Weights of a small transformer language model: vocabulary 32768, 4931 steps.
Each number is 500 + 25 x the weight over its row's rms, rounded and kept within 0 to 999. Layers, rows and columns count from 0. Numbers have three digits each. The size before them is the row's rms in percent of the matrix's.

# up: layer 3 MLP up, 2048x512, rms 0.00788, rows 497-596, columns 64-127
# down: layer 3 MLP down (transposed), 2048x512, rms 0.00483, rows 497-596, columns 64-127
up497 096:489455491482507495538531511478501495483499488517493531516500516522458444512479487488516528512468458506473478463526520496511527487488544458503514529520505516499489505467487503515521527460482524
down497 119:545545482484484512519494483453492474517501483495504478496495543484487538508496502484528499562493458471501511451518481503478500474541468534528501504480476524502521526514478468522553485509479495
up498 120:504517501497482483498518501489466506465507496462498538448491458530482506492490483545544497501496524490537539530513520502522525500470493483485501491513497487483488489484500497511491451500481479
down498 109:483488530517525467531527506496507523500520519488515498563488539476507496496466537524447470494510490486486525470517508504529547559509494524518511509481510503509507504450500483514460508476488481
up499 103:498529486466489470540494491529543509528502469485516504472503507524512517486478511505513542483469551509549542482492520472507499527504514462493487452478495498496493480505514489485451502493498475
down499 081:535533528503513467542499484495487497502520546475526543501450492483486474469447530523512537479516512464514456477492531486529513495527524483470463502494522522470540512499539508516472473488472523
up500 093:501500494497455523528513483488505507479467507474513475487496479509511476482474530499501547516483473466496482542484501502511530525522453482495503481500568492571487492510507503448502557536522499
down500 092:523492511496464516505513492525455494507499446488527488487479488491513497502513533522543513507515474517470458506528521461514515507551489527495493532498504559540505530522437453458506486502494488
up501 092:499485471504480543480505518463455492493478475485439533514500485522512525519527489522560483507528482498503519447471490519517519502528472530492495497506515473515494510487510503532503506458515503
down501 077:514498491483513482515452497500522463491484486511493534521517522498486479498490466511484474440506533501504469455498518461546517500494466528530505436499492527581455463484512498501492507505518519
up502 099:506534497504481500499463498467529511467531482478441480521503508483474525497459506493510501508496477493479539504477511443523477542532527512493511516500466510464494526503440501487466558484510500
down502 088:512474507548459502473566526505489543513464502515508501488503503490534490513447530476493455509470461501481510519512466496467509480528545506484487462481483520466538500522524496504543520494511491
up503 091:505467488493473454468498495488489489460507481509525492515500551474509480483501497499534520508480488488529515519447510523539513459513498506521506510524521501484535512503505491508485508477499494
down503 086:519449497513525517525487489497499442518523524558524502528469487501506496484507533513530476522494495521472531485494568479526506509516478545524509471460508518563540527492535499464514481464516503
up504 137:491508514480508574490490554492489525468486536527491448483494466493478496525509514518493508498496495477508480493496510469497526525484504484472505467509502447486526497531435506520444520543497491
down504 136:503507518520514517477489500507494488511476535519536565521489519483508507524454494528522506494477526523498530473518456482498490509508493524534483469518532513479486478533503458472532478511466494
up505 098:487539519501503503547525495497519494453457549501517463491500492471483503522505498508527506483513521504503478489473516500492472509516541493506509497525476514466518537534484503532503512516473530
down505 113:570495493509500492499463501488468462530493490529506525527482502498498482485474517513515514492519518486507500495532498462542499523511488553498465517471529547497459491546524463467509494510471517
up506 093:511529506510487510450509501494529485478526548526485517529495479496461510500509478486520491462490522503517510474496515552485554495530498489498498518529494494560536473530468491531542507450495473
down506 089:513485528539500505537490481520520455472494518476523467553518504486498481484503495492526468524490480516447547467517554485584482506562491506522454499511478546533465474502484496471505508462509478
up507 089:501502488516514534543538522530527527545510519474459506510499500528447454495518506504494514488502483514509535494484506493526526510480479476505480519462488495521486504502519487495474513496520500
down507 084:473532538515515493505531492503481508508484506515526513505518482493499458490464500527438514504500503466511500526526511514491467515527533470519522510512491519480505511521530523518500495535484513
up508 090:501482482500545505489479521513491505482506547506518500507503480498472491505481475476522439454536516477545477515510518460492473496517545492504497524487482491477514486513506505523523492536548492
down508 078:466485426486509510499542542484529516529501487488505540454499543499522494503505490486465507472475531568481488475498436531510513547513505524484517498479519512519542525497492525539534545523500520
up509 093:505486495502523494474512499463534487492506496492500515472495536446495497526507476518469493555480480518484514507514502496500506543515501489493502496515523522514509483502482502484466510496458490
down509 095:491457475497504490503517511510520489523493450485513472496548499520490530476508493504488497509481490502506478490510486529417482476502494497465500532508493479460509467513470499520459477515466482
up510 101:493483503558444502497512548497533502514530499520480562491501514496510517436559487522508477479510504506507523460513497509503496494476456512505498505491525489505514495511511505436501563504561522
down510 089:509443483494514516484522479489507490521517535495519488455499492486490519509495500491555558518471501520515485513482452503500502474513504527526512518509495490545509498512472468483444508501466500
up511 105:491504477518469491495480498544497508470534506513493524505502454490472509509475502504513508531495523514512515487496524519518553489503537538513495502460506474519506480495469490464562536465526504
down511 097:517493500431480553502524501513504500500476510500519578518472493469516500485439499524477540481492557490505486469517484473476497479543503502508476480481489513478552495516495494518492507487470530
up512 099:491506474481476521547468493478484504517451560482459471491501482520483447500496475507488486514518489492495541475484510479483469442510493532477525517501475483488510469515513509522487485512484502
down512 098:527530500503496526495510495489497479514468500469513499532482518505502545514466472516520512531497516500531487509531497509507490468525492515547505531497532562503544505500525442470484473513491484
up513 089:505496528525472497491509512489447495515471505521493522480498516494499500485513516515555494492483529493456512475526496523507519498526478482485510513501494504537552474510434503537479460476540504
down513 082:523482484489523497472496500498501494495519528466524468521527519492523496486499481494478516520480456507468525511451458529478529487512521535529517501525546515510478450521494488519502500488528495
up514 085:503516493456591550552546521527461496475452538492526484488502525523488474522464519458451492492538522464503490479483516469481476457508464523528499462481504485510468551487496501542519505472521501
down514 087:465489516512503513508474523490503516512464532504487498557527510526504522486502510515473509545525515506506530483497510490527551470539476521508500530475565519508525502503465467452512490489528484
up515 097:490480537520494474446519519523470497480505488477501493541502504494496500466516505500477526489558498451424510525539509570487512484452479462522515487512500517523469551497508507443496429500506475
down515 095:556460497503527524533478475485482485543515487570525497511468543511488510486534490472508541496535473523485470467505528493537522483519512548477507552482545544514489503517458421523512517514446512
up516 117:483452507516569531462558495479460477511499483532521479516494500497488531493451482498545539518496502473500491543505530476472478464517510481491493451552474488509495498473501507549519476487457518
down516 127:551504526484508500526486486519470491517466502501530523539485517472535497529457498510505494481484509526484537467525487450513495490551484507492466497477511529500470491485516451501500492498451530
up517 091:500491488528503463450475527485533502517526516479491500505502494515529531529549485554476511471494476534474520491521512530513507510533503484505514506510533508445491538486491500495479467483525503
down517 084:493500542528500477498493494509514448481495494500482505493532516537518538465474502488494443515488538414546524510510498510510455454491495526504483513453482482456503463514476499525460494499540469
up518 093:500535491556476492522477475523507495491526460524474552509499544521534486511530451524524492525521451526521543470483500517490507467426475509444493486504508509432500474465444498516488490540481505
down518 085:516457484499487484505470499472547437482467479533497513548524497506488450491492474509515504473519512489513514473506531479496481493516529531447524492486489516468497497468521505490472492451494486
up519 092:505493473502514487463493544497495496472549511516477540461500530462502513476499474490481506523521513496488514482503482455512475491533487502530514500506512483513524495483468511458524468476554512
down519 084:499508498486521508503500528501497529481502510490466505503525493519536546541481482484530480479469447480520472511474512492489523495523479514477523500489528444555502474464473501481463527501515497
up520 143:498516548542512508501514483498504481529522518507509540508465484522516510476492451453467480467490515497470504504532476500519497451518552493502469509466498457474496540485507535482471452542500502
down520 147:498521497534511487505493517492501482486509500513506524500526497503506519476490483508488503506470489511518513507503495473545480490485490485516506467490519492472482480518481523483492482515490474
up521 096:494506470484505510498493468472527483506510492460553485487502532503504503476464514460531512518511504509484523508496501557541494468513479531469501496506532491491498480486486498458522511475477522
down521 078:522511495449497518513468507489486545492454495568514479479486472517482511490465449472488533518547518484509485515536467471525484494506486496514485534473471505495471455492509481506520516529457495
up522 091:495522528479466520510472532515457523538461495489533497499496479545491462509464529507493505478455527489475475530450499494548508494481494536497494436488507514549459530468492488506471508489484501
down522 083:536494493519546512486493488492477521515491536521511476507527478459497472524526531526475524494535480520504519538479511448533507567507525496509469477480512530447454527489516498520507534499482524
up523 091:507511468470481503511563484457520503509495480506514515488495502513477477507493496441413486516485530512486449479526518513518520517540479498483505543489451509469502503506556504502477538473491518
down523 099:502505491517481475517486489467524464517469499471489470538535489528501496487507505499486510526489488501516515479492491520464502509545480543493470435494494544434495497550495481505480501501490502
up524 096:492493542494482519478483495531510513506506523515519530444502480496521510533523476488492465526416481512532485491457502499504534521540503524510504517500466510468546478521489501500462498500523497
down524 085:532547459490500479520490458511509548488499473457484509510487473465481508513476504520494552488460485493483492475502454503525526477483499555495456485494477501459505491493504497521501482498521487
up525 085:510526496491474473538489469510535482477500505503529494519496537461520485507528484454533474489529457470459470503494509510479483487514503494476516499531466499492508455516514494502527473469550491
down525 094:508471512505489495518494460486502474504505517495518498555462490489478508506496506504474447504555483540468511508511523459557537533565486548493506547466531536529478537490511500466519506513489515
up526 091:511534534498484487541458491470472531510495544515480504527498543494488491487551529464530494492490486493520503497476516484489490456517425523470501500472460493504513493541493485541451511486506496
down526 093:530524522501510502540521509497501481540501504463514500450488467492482506496508498523525480549510510460481520475597519452499480508553504483518478467479517509493509539490506509479530477502523515
up527 095:492465487517493488484490525407524489541496515524512499502502510531534438489518490536509501520499482464527502493462515523480527470494523468505512482512482489468535495541508493456508493523491515
down527 087:548539488501525533523491486507530493508474508490510485517473499434507473490491488556472500498502558543497532500504484465550518530518517496532478490483536555522486483475508490484554543493480503
up528 087:502478466503530525483492560478482515509475526550521514549498521526527488478496511482501528494490493499554505515508509505509470467497452516521508494512512525492469484524508500501535503498520514
down528 083:509521511520496442504510493494556466509488495497495509521485500461508485497473510503555530529494469474496526480502519528521513522502516541543503537482554478500481483479492494520474554492488511
up529 098:499505494509537515534475488523482503503494554517485474497497487516536468483483456511496464475475469514489475473460512499467532511489545487474503506491467489467486548494479497533516492505487482
down529 084:513502498468503512515528527481459492482543506504489491464470485531514435517473479476444473530516481475496516469508520500509504485535508504520529491451497511481519526536505515488532494487520541
up530 094:500495492495468507496483528503507508532515487454515472473503536497417473519537491519487522471526509495499462517559500433452470548509509495444486459490498474516501517522510492506543527489525511
down530 083:507498481510459499478492475522484535507507443545497471484458507488517516503487520475479429525484521502503480544550493486491466534527490482512474467527500546501494501481492538515464507510527511
up531 098:503459494506521510498546529485496493508507509484524502459504470538547478497494522465492503470464475499535500480538503520538520536488483511495500494498471482494512505484551499518486498482527485
down531 079:528458504486503523494484475527478500477518471544507501519502527483468514485517517534452527498504492507498522546500460496509472507536505485491496507496498568469453520510475478467473459505496539
up532 130:540503476495510490479488487509506480482533493481485518497448503499503503497487507522485485510515482508453528542508447452536505496490485510472506472473524503496505492528479510496538540523506524
down532 193:449484526488484499497500490497524514501511530496502489544543483475522504480479500497517506510509503554497532515540556424520476500476478521470499506517520526506442501501514456495507527526505519
up533 094:500473519490468452462499479492504489506455521527450520487490515474510510509532522520537511539454494521517487484478508501530496460503483486452508478500535481517497508510506505519504475454534487
down533 096:468510531480493434509533489468528479491525525498511494522538476524511510482472507505490512479489502482481526527498521513519505503491488493482489466487490487465524458461527470497455534534504519
up534 127:510492458508516512461488508484512489444521509487504512477480438561485490526488506481525520500511529474512515498520531467489461462517495492482486504529495454527466509494512496553500519499499459
down534 144:499495526508498493506513494518494484494483526472521521530527521473519495511484542518518508512466511536494512476546500498497491509530490516508464483459504542503507480498502486496502458480468504
up535 089:508502512478479505488534500506534497502516501510489502518504492562532486482485513503491494506472462507517518501500478535510504506511506503494491507495525503443494454462455499541515496557508511
down535 084:490481534474483490501474510506502471507500479546511521469493484518518530512515522477525474502481482443478485489489524494458481502504473474484495478490494483525519510471489503513435470474497478
up536 103:501548501496574504485531530504496507445491486459528479524500502498508519534484464509504457481489503510520482505500504537553508490510462510518497494515469496490499486528482498513505571467502517
down536 088:545519500496527517482453486483467452487480465480514519561470483486475479474430477486524501477462519509509500470512504463497515492519507514508497497507483504498505498513500454495525483522488493
up537 095:498494465516521510502488504495494517505523533492508492514492520520511526498431530521475525512503503497491528542502507473551526486494479479535478508486486501508527522489489492530512499521478497
down537 086:489581545498495477510503483501516523518497444526512493446507478472507499478484498561481510516470543483524508492494493488449471515443501467507514462521466475491542466463495524518496482528491490
up538 124:494497493482479475505515565510510479449501500508485506463491495503513520483483482517486472504505495546526472510462499499480525493522494508514495474526513468513536522503479476530534490506506522
down538 155:504489512499492502511481483475515512497502499504541493502555490475570494499463499482519516488470520517496496517517492422512505541489479522453511494494503503505431489490523482507493506525505518
up539 155:464505475515517487474488488498519388474501487534481498545563486513504493506506494496506522526470496510497545492498551493503496518486484494484465529515506552509491509485534418504512520503496550
down539 227:556526490528497517471491519526488509505497467504467543474423508511466523483474490493490515493524506453511469482452449554505494490495504489505517541476497482489555505520487543499519458494496455
up540 099:491542511514474475497492486479497496523543473501498509527499505455557484517505452505480501517499521496486512507476501491471535525512488518484501487506486488498504489439508507519477492474483514
down540 100:531512460465510514495471467494493446530464504508525500519482507490491532544519537508486517486529503514524506482504542495493537510501495498493491487510525536506492515545528480508528484471470509
up541 141:479514472516504489472517462512514448451540498506527519505505530486469508461509521500478530514524494491487545480484473484495502514496476497520499504513504477505513543509495523516480520500527541
down541 144:531519503469504507525472519508491489504484520518532508493475483482531532489500506523485502467496543495503537522512475509508508499529520501504491517494493523514517499501481470483445500563481546
up542 093:507515460498535548488554488513471525459529498471486475546497522528523539504507524479499507406529507503514518557510496520469510498495459540523489505492512477493460505506545494472466459501477510
down542 086:510509493486451512507489526507530467510510483508532530446520510536495457543490498503488490495456523487445470419485504534502489476525493493517508474490444522523520483495511478508524498515510487
up543 087:494518476468537502536479500458490510499508541426497472443494520495481502476512472507472491517521547493482515545511511532522501484497474484495498545484508512489517531534507500499550479499485492
down543 083:496443452507516525480511482506536540538516477500482507548498444521513510508454506506480528502482485542494454524516511519494472523510466468516512540551509495535490509515457497498517510486494480
up544 093:500482474520521504529457514524451496461509475500492513509508499490483483527502496463445517499465481516480498543521475531523535488484557503495510505501507514515509538519484507481532527504526501
down544 097:503504497493467475498462490494523534472473501524497525506510516508479530495496489477506504479509503463497506487438482499459521485531514527510481507506430497422462501489463478504471504455497518
up545 092:509503486482541503472474481490479506508473488491528478494498563463504479512473482488513445560494469484497484484500495531510506502511516523487506480499538518492513466479480493522494502447481480
down545 088:514500460474534483493496526498494506478492505486495500499453485482468505557470505480531491551476488537536480462505496527439493509513450501499529509503482492525504528508484474518531489499487519
up546 094:505485533528531509489507503489552488516512469454501520497495533475542534514508487521504503552523527498528474448526513501480467487521509505478513500522480526500509460484461495460516485515498483
down546 087:488494484525521498518519506480509508510497497503472520487453477527506508507530464483513536530465500481522484524525514488466441490507492500509501460480502418483511495472484528535455516503484474
up547 096:497522507503500475469522519548545508474501483560565439493499468487504498537468523538525446471545490510505498542475478524553491528503507503546497534517503482511483530541474510502550503507516483
down547 086:510477505517474497496504488499490492478512456454495517507535487494486546484527515455539489495506468507484473513526497487522552463505514511464522517477512509498476468513442468481489471485508478
up548 096:495439444508499508441515522496548483492495466518485436510494500474522517511486492537466492444509490511485493422470518451493499517487504494526518493517469493492497495500512502552476522507515512
down548 090:532505492521525547504471503523526461528501464490501526530491514548537537503481511515491492522497541535521524457505503539527513454514531526514491466452475547522511510480502496492486491536455478
up549 137:468516480510522489506511508481482506484527446490510468471506481514500554493509476515502501534475496532515468539498451485495482512500503481473467491457486469501464539517470481507480474485490484
down549 181:545520496509495509486469521530483499484504485489488553490448523535470521493471504503491509507538493435516481508461492540512497496503482470501509533511503492481547498521493534525498472502512463
up550 096:509505498482567474516488502518435499504498504511565539501503510526511493510449478503472506540457483504533495460526508470493513501515493505494509491497505502496501465502537500505485508514540500
down550 101:528519472502459486493457507499527499484490518478483501550449485485455512498523475475517533515533494524496493507514524461505497475546477496501490511499523531537492501502499486475515481448531529
up551 096:498538502473549544457556515488543523518560512432477529473505507511473503487509466487427494501499524502507527503460496531505501508477476502537511500498493481527496516496481509466497490491426499
down551 085:485497480498478508494520507536496531504525465503447463490544486536490504530473514481494478490481492498498463463478461525481515394493470520471526493496479491530497505527469506545472499506536457
up552 094:495518524492509483541518527511469502502527518499537498506503494553503490491482516512514498502474465499497490545548505532494477441480528523485494496484457484538494496530501499488472514537502503
down552 077:490551492515474502505493520496521493495512508462528501508515541479502521498504500518476525487552525489515570510518482473514484485532489501487474490510486561488543519491499492515488498495493525
up553 094:494528518497543458520527510458522503491530542502502442522497474524495495464431502480511493486461488472495450463502525465508546525503505509539506494516506506555503505525496500510527493471501496
down553 098:524482505518499499522529464472499474496500497504510513512578521512501480458521525514519525542529477528487472495530482451536540545540483541527494481519535520528513494490489499491547511481480493
up554 092:499543524479528532470483521533539510512437497487533519493497493514475527479469506499503517506528484490495510535541525459503474521490512494452511505496528526471512485468520495467431458540533473
down554 089:514493479547493492527504512492521441511483519465492518523542480493517505485479496503521550533516458542478447484521520506507514470512523524503485540474531528505531487495444477450481464490474490
up555 098:507516481563524498461530484512495514491536528526516499503511492501500471494516541501503476538494451501492477517514510488483509470501515499512482499456506498520484494497533495504522466484469503
down555 083:518526508521481517545510512486503523472498510529525548509504504500497476432508534530467493494512483460510495454533491478485521500508513548466484482491503542483520496504497496498518472478505495
up556 098:510498515528496488515469483510482513468493499498524466492499465512540555504535497481460516523494492475547496482497517473511474526480553530501508491500491517436484518543487493495480493491485474
down556 093:496477497496510523516506515528463500478515486532461436493526522502446464542521532498479490557535502531495452519516480485453512531526486479497486508475521528481493519470481511506516497513549493
up557 091:505549547472493491531538510510469503473469506469477539537488453533518442503502484503544530450458504513525521528528481504520545495514511534527482507490493500504517509526506487470535464471540498
down557 092:524544493468532495502495479495470463511500519508531477478539509476465480524499489524508528509477487457485537464503504521459502504505462465543476467518451510515509480480463488540521465499509480
up558 102:486478493488480521520502490535477508497487511509490536511506468532527546502530521470503520450484501482483483509450493514498537495516481492505482505518500481495520516487527495511517514482498521
down558 099:557496495509477524524489499504449488553500480523505464507483508534529466513495532498516483482525510494477489525553541494500523518505499541485519492474498540523491541501474540470504477487508443
up559 088:485515486517522551500463519509485470492486480491515518482499498503540578514512495534487517505508526494514501498525505473538513553468467481505503556536525510490481472461551511497497508484467514
down559 091:507481511497516516518528483478455493508519483537461442540441495469525539490459507522476505445484516489506506533480504483558517511471518484470492525485537481448459494485517498514476531529459537
up560 096:493488538478564521499476543470507500484465534471466523506499512529481455481545506487480507471492527488430470534507503492512470485522476525521494506509478505431485469501522495465479467486515490
down560 081:526469488482530504502505508493514477521505499562503522486463466502541521527525480517489500517492527497534434487511503479486519535522452514482500540478496480522504544453506509520495529565455507
up561 099:515457487511536506508494483522506505459554519520540556512497511522504512516456499483512495482522507482523521544527506465472516500502560568537507530496520517523479483467506501519530523512507485
down561 087:529517488501519495476526499477524502522497504455489476507462501468514521544490484493513516503509485541580534487532493529466517471539543462508519544516523542535531496532489468463489490486465510
up562 091:509536512481517479495530514482531506509516465493447511489498450482488499506430540481530539458486488505496523511484498503476509514530502526520509502490481516528504480495475504460509505536500481
down562 088:515493520463488470499497527497533489513459536483476500511482505507512543532520503461521532493489496500526536519496502487486525501499515504526525498510517400443533485475456470533477495471532507
up563 096:500483474480459508500470471558457509505505466561518501504500484478486489543473466445490496491454448518510499458433495492486514500545505495487502478483526502517497470500412497482519480516496491
down563 095:486503467509489492488489500507502486503504476455518517546503439484489488481477515449499506538485482450468491525527512524478513511511513488475440515508486546449481465544502478508487509457524504
up564 092:496524515546485490482491486522538492517533492544507471494497510468494549513495522488534498519524505480474524513523497483541485501510441506504510503520451498501484489447449511527514516447532479
down564 079:495440488495522532507492516469493499511513476468482504543443489548500523493507472479528494560498490504504510509515505486501486500482443497487519506472510502500481458526481496486500510501519489
up565 091:496481512455503502530518523512502502491511552490483463511499473517499503498472492527520490449500481497521464475525502527482489489501508523466494529474466483475514469482431499460517504510496500
down565 082:515515532512485488495472512480535495506457445493507528494545470491525490529524531522527519530528497460486495519541550498519514501522527533514455529515559506498481523488486520481471469522490513
up566 092:501502490502499486513517520497510523520491534434480474501488483501481499479499517478489554498531543514542508491494499438469504553512523482564509545509458499512526486516463510498482531532492517
down566 090:489502525471503476511574486482508474528510512486488504490502518537530515512502522471496486498474471503471492522542517501487475550515525485510485485536550485428468515509516478513492484523462469
up567 107:512542504545542527536521538480492488459474486498530501495496444450483443557504464503480504491521497477521554460524522530511545527517484486505485508459540491493478515488507484495508520533491483
down567 105:466505519510535486532505503494512506509494529510547450459508538518499494491510516482483477530493492488507496495489484521479553556509486526480479459504526526476485491494488554565508490499525519
up568 092:511521498518499473516462490502532490530537477479516522489498536472535485493468499461511494560499490499479564533455494508464533523531482507541516478510477492492509481515511507513498545506539508
down568 089:477509496496487501538484512517521486499510506502471503504518531533459522492528461481529486510491525490525497499511481516458524501498519498485512506507493501503538536512520523503526485513460508
up569 095:498458485499515529556518517530524507504477513507508542497495504526501534547506513506542570485502509511507509487530505504463473511499495500481502479508532494540518479524485509477459542476519500
down569 080:481521494513483471535531488503495500481496508521508472479473513511535512496490537463472484486496516492488467526544494533475530559469527452498471475536516525459504531473542505527442525525489476
up570 095:502499499526524522524534497489472506512502507549487481479496512468490495465491488537508511466503475476528508525505501450525430505471500475523506554498484496493495496504513505497487499507427518
down570 083:488486509539509522469467527511483464495481486460482448518538492522531477515484492518482505498483485547481500496513533524539558487539500501489474510468488572511529499509477494474511523548518470
up571 097:492533551468540507486504487496477538529511523455495457489500549486505518503488468530507486524446489524506509460476484531470526506524481523447494546468508492477502487463527499497502524531474496
down571 099:555560509487503498558495539553501510516488519510466513488493467468499490517451472509502570467454518462516487503477504473524497502503499515471529475484466458507524494498460493495468499546480488
up572 098:506471512504502465451543534515566486498524504539476522514496493487506478469498531505544515479469501511500484495503508517486478501487507452491505474485487481495508499534512500532519466532469485
down572 088:483483490507475493482517482474505513470511519469511494443494506530523474531494538470483453525550524504523502511538446517463487521450506472502447494525487542542511502506514465504480504499495491
up573 095:502509494548500506530424446463484521466475495514470513505491475538478500519501495516506504530481525493515502577501496536527519466495459519498488554498505498475538517471450493451454535489542484
down573 097:526537505471504466547492504491465511519464498502506487486488497495480491522526458449498484505517478462484486478499561471516470535515477508538503492545487485496510502489479490546527514483507470
up574 090:497515452506517524527530520540526507506510559529473468513500478514508514509573525534466497491501490501494500481489505504483498561517480513541490474484499499488501483500538502531539503516540507
down574 079:482471526528506511472486518491516483558478499483503542495486495533513465518485520516471522493500491487498501510529496502526466504472503535512527495503508488487487569506540502481501501497497516
up575 094:501470512516456476472508513497504514512520511486475548516499483511468472477491497476506462489528538501467487526454503509537494523504492473509499520496533507497514524500526498465495559531523518
down575 086:534493504477451485519514496484493489551522488528497503480529518458477513494493510515520509492491493504508502502476557444526479537514527541483480485508478519527485539480555514503471522520464498
up576 100:496523505534491527518476479478440493497493526436576494516504493530522478488486516514535514484489471508473442517526483484443494495474461491529496465496511518503481516507514499462468493515502510
down576 091:549511492525522492502483529484419494472478532516496508490493490490473497504475502487498543477493493476487440484520528476507488522546504503500484473498534517476526534486475488487484467481498503
up577 103:493497479547527484458441524497479490511510488522456548505499517487453482481524515493533503482477445471484506518491517494496520502471511493490507505494482487506514518485526503526503509527475474
down577 089:516510517504475510497506507514481501495492506498520539525482521520546510499506519509469467530493511492536559464547460504506490511531470546485471508483569557475495518507515474503496522483468535
up578 115:497489546473471464569487491470475509527521512516540521542498474478500509493441507541496473478507497526510538526471494476468535518449489464502492504529489524495511499524527500467481482474522505
down578 098:478534477497490505499490503505501471513469525502505530510523512491487475499449509516523570499517516478467485465514521457514478493520500516488448490476499485483503490491520448497537499525473492
up579 151:492457497532508542520456505471494500504524492511537542490492505513471513471451531496533521497538463521519521486508489475472515556510505465455450479460487475540499528511518478472476475547510498
down579 150:522503518501514472538542522498479535464491520471499492480507511515470502496550529508477484527482471490494480477520512496474483571489472503495529462500516530488498507526483547520513487459540493
up580 097:501531508493502488503486465530494533439463550522498474449493519483509493443507466514487534488508488512511482492538517488513508525497494487492478493484499513459526510487493486550438530499487481
down580 100:487507485547487464497549484541486488486502490496513479487546473495492512527488521490438510516447473481518498515518504543453478537490507466502529487502474486466507518526444521514487506515495470
up581 102:496493501528519500473523517487506512517527485538488442542500512522463481502513486513496512508564499480483484467501521513521512481450485523479488500496525519533489516516493493478535454502483516
down581 085:507476494510454485471462490494495477511509497501537508508579496513495473487460495525546528534549479497465492497541497457510422523536472525461482513500526527542484493506518481469487523504481507
up582 091:501510509478538479517541472495511527501498529502472494491504465520518495511493503449479528549520472500494531479484511522500547478512543514463492507481478499512503495526515498530555510456497477
down582 080:474498526466512490506473507512468511512478479561575517493515520531481504501526463491458521492509520450502499534536523536501478520493489482525502477530506511513458501509480488542455459504423461
up583 090:502502474542508456488498521536483514492515501492470490536508413481501499463501511504508473505502447483515525538466483506438483530482520526522486433477497491483510499518475496482482468510470508
down583 079:484497501467486497479500559505507555515492463535557555475515436488509462490501496504490543470452507489484471485474542537479475484508484522496532524516431504548507525497517493487518493484504462
up584 113:516507494507438457520494490490468492513519468499493491463460481519479511538477550472468487488496515458513529517479502518484473484486439500488494513510482470513483510536500485491456508514486483
down584 122:501479505492496501481515484510520497492495527482508486507556493473504482515489516529511522500465509566476499498526488468463528529518489506501472443489501549501465486508474518495507496485510519
up585 096:507490484506493480507449500469483493486474444477492500456499525478525514487511500484515488597503509505517519526487506512495544456489440474474510485500515503528489500476491500479483512514471481
down585 084:500495472472475505544511507495491500502480518453511484523530484522508481520484508480479463512529466511481465487504539482500471506509491489533447507490532511492543496481494467542506502488525503
up586 111:500527542451496507470524521501490477454501524495434451512502524506506520491468492434495503514494476488508490514549520522520506510517498473522502486496466485539481460471505503508484473502514478
down586 093:487515479480503498524489498507499489517472546458545504544459510508479480477452528513502502457498515518518531494498472483567499485505525512492430502487509550496511444500522441489474523522476536
up587 085:493478451572539512488506492482501518498489502494508512531499549505508477537453521586476460454490454507464455520517492476495542519546522494490505456516450488459511454500497507530521487512525504
down587 081:493520500530509493552486524533494488511544507462481467494537507533492504521524502520467497493500519498479498487507531483523524470472451541508570514479498470492506522491465484501507472497534461
up588 097:489575492552465527504480472485501478513519504443506529499507523517477526509519489511458548518526520501497523487516495484493513473516502449522510504537486490492505517501545513480498509458459505
down588 083:477514518487522487479500501526499506489468519528495457515506528484488550525459451480485484504494531546468490484512485490455516453483509490480511496512535472485489482501497457537459491530501482
up589 148:536484453536468491476486491480490486543478443518484525556435536548495480491562545507483509499510489498479521497470500503490489470478462481523452500492511426522496505496542492458487452494516516
down589 189:481509495475498483513481485507518506513500526492494479561554513457516435519492540538535515489466481554507503535551522452495524525498492517474479473507494545498481494495516470504484516478503509
up590 088:504519492498481531528502551479479524503508513542518477506500457503558495485484519478475525483475530520502483542500502501528554538476492481496510493490454508528526521485527500440442492524513496
down590 088:521474467483510468511543528505500515494464556492494500516483506510473487489472521485470494519517474487495487477486507495509533520544547489523509524501486526485488528545470463494482486509502525
up591 098:498484519549503466498480525533482522519474489509548510539498457540459502462520532468515514456514493463497508534543503418464491493507533473499504567517496511521532507567473493507505480514542488
down591 089:567496486486530522517473472540509464539479503511515516475516497479510518515535491462521532539508446561460488491531523478561512498550508540536461521489478510504479475492482475517534492502497480
up592 099:503516509483488430504527479532522515508516504539509530527498499448518460504519513467508509479532492490518502464522508530494499444504489554479494513502519511508491466486516505519547471461484486
down592 089:489509514536480542519476470478467445463518510501508491493514512496518491515539538472496498527542459513521499461545474512517464530499502482498498495492535522537479507509509482446510488476499548
up593 095:501542522510495502477556523497498486469481487484515540539500490519481458473502521509506507521533548482481530508468501549485520509505465492558503511525523475522510514499497502498457542497497509
down593 096:509486457514508536489496503506506494515486506489530450504509524491502541536545508494493509517453500511484497450492481523470565476531476558498506494494495561541513491496485467486544496534515506
up594 096:487516470469481522495499523466493521523479517459469472505503477512538519545528466486473555487488533526491468476517482542546535538504515532468478494486529497480542473495516499549497552464452520
down594 095:518530512510477477476507496512469538520509454558487525485487465503484504468454473542487538458464529494517491561513493465487477489473505510491543470504453482502476526515483525497491489510484496
up595 088:499431492489520504498500501473486519506485519518507496505498429487514501514433477491508438466485533501527474454522504514480525535478485500523497513509500518484529468494492498511506510526518507
down595 078:537468463527495491478478504520512493521506493455504533587497485490492521523526509507495532540477491517495486491524475511511506497479486548500504520502504520466492497510531503483524495509447490
up596 101:504517530482483511485485498520459533541511519485530520514492492482506498534498522507507525517498478525487536505438499500492493452519501537556489434478499498520520487527484502513441487476500479
down596 088:424562479514516484551495528517492493515486522496472475464492516494497515500505497516470524501492522480494493448475494520491513567488469491476474483491526490444476483511499510515488492546479531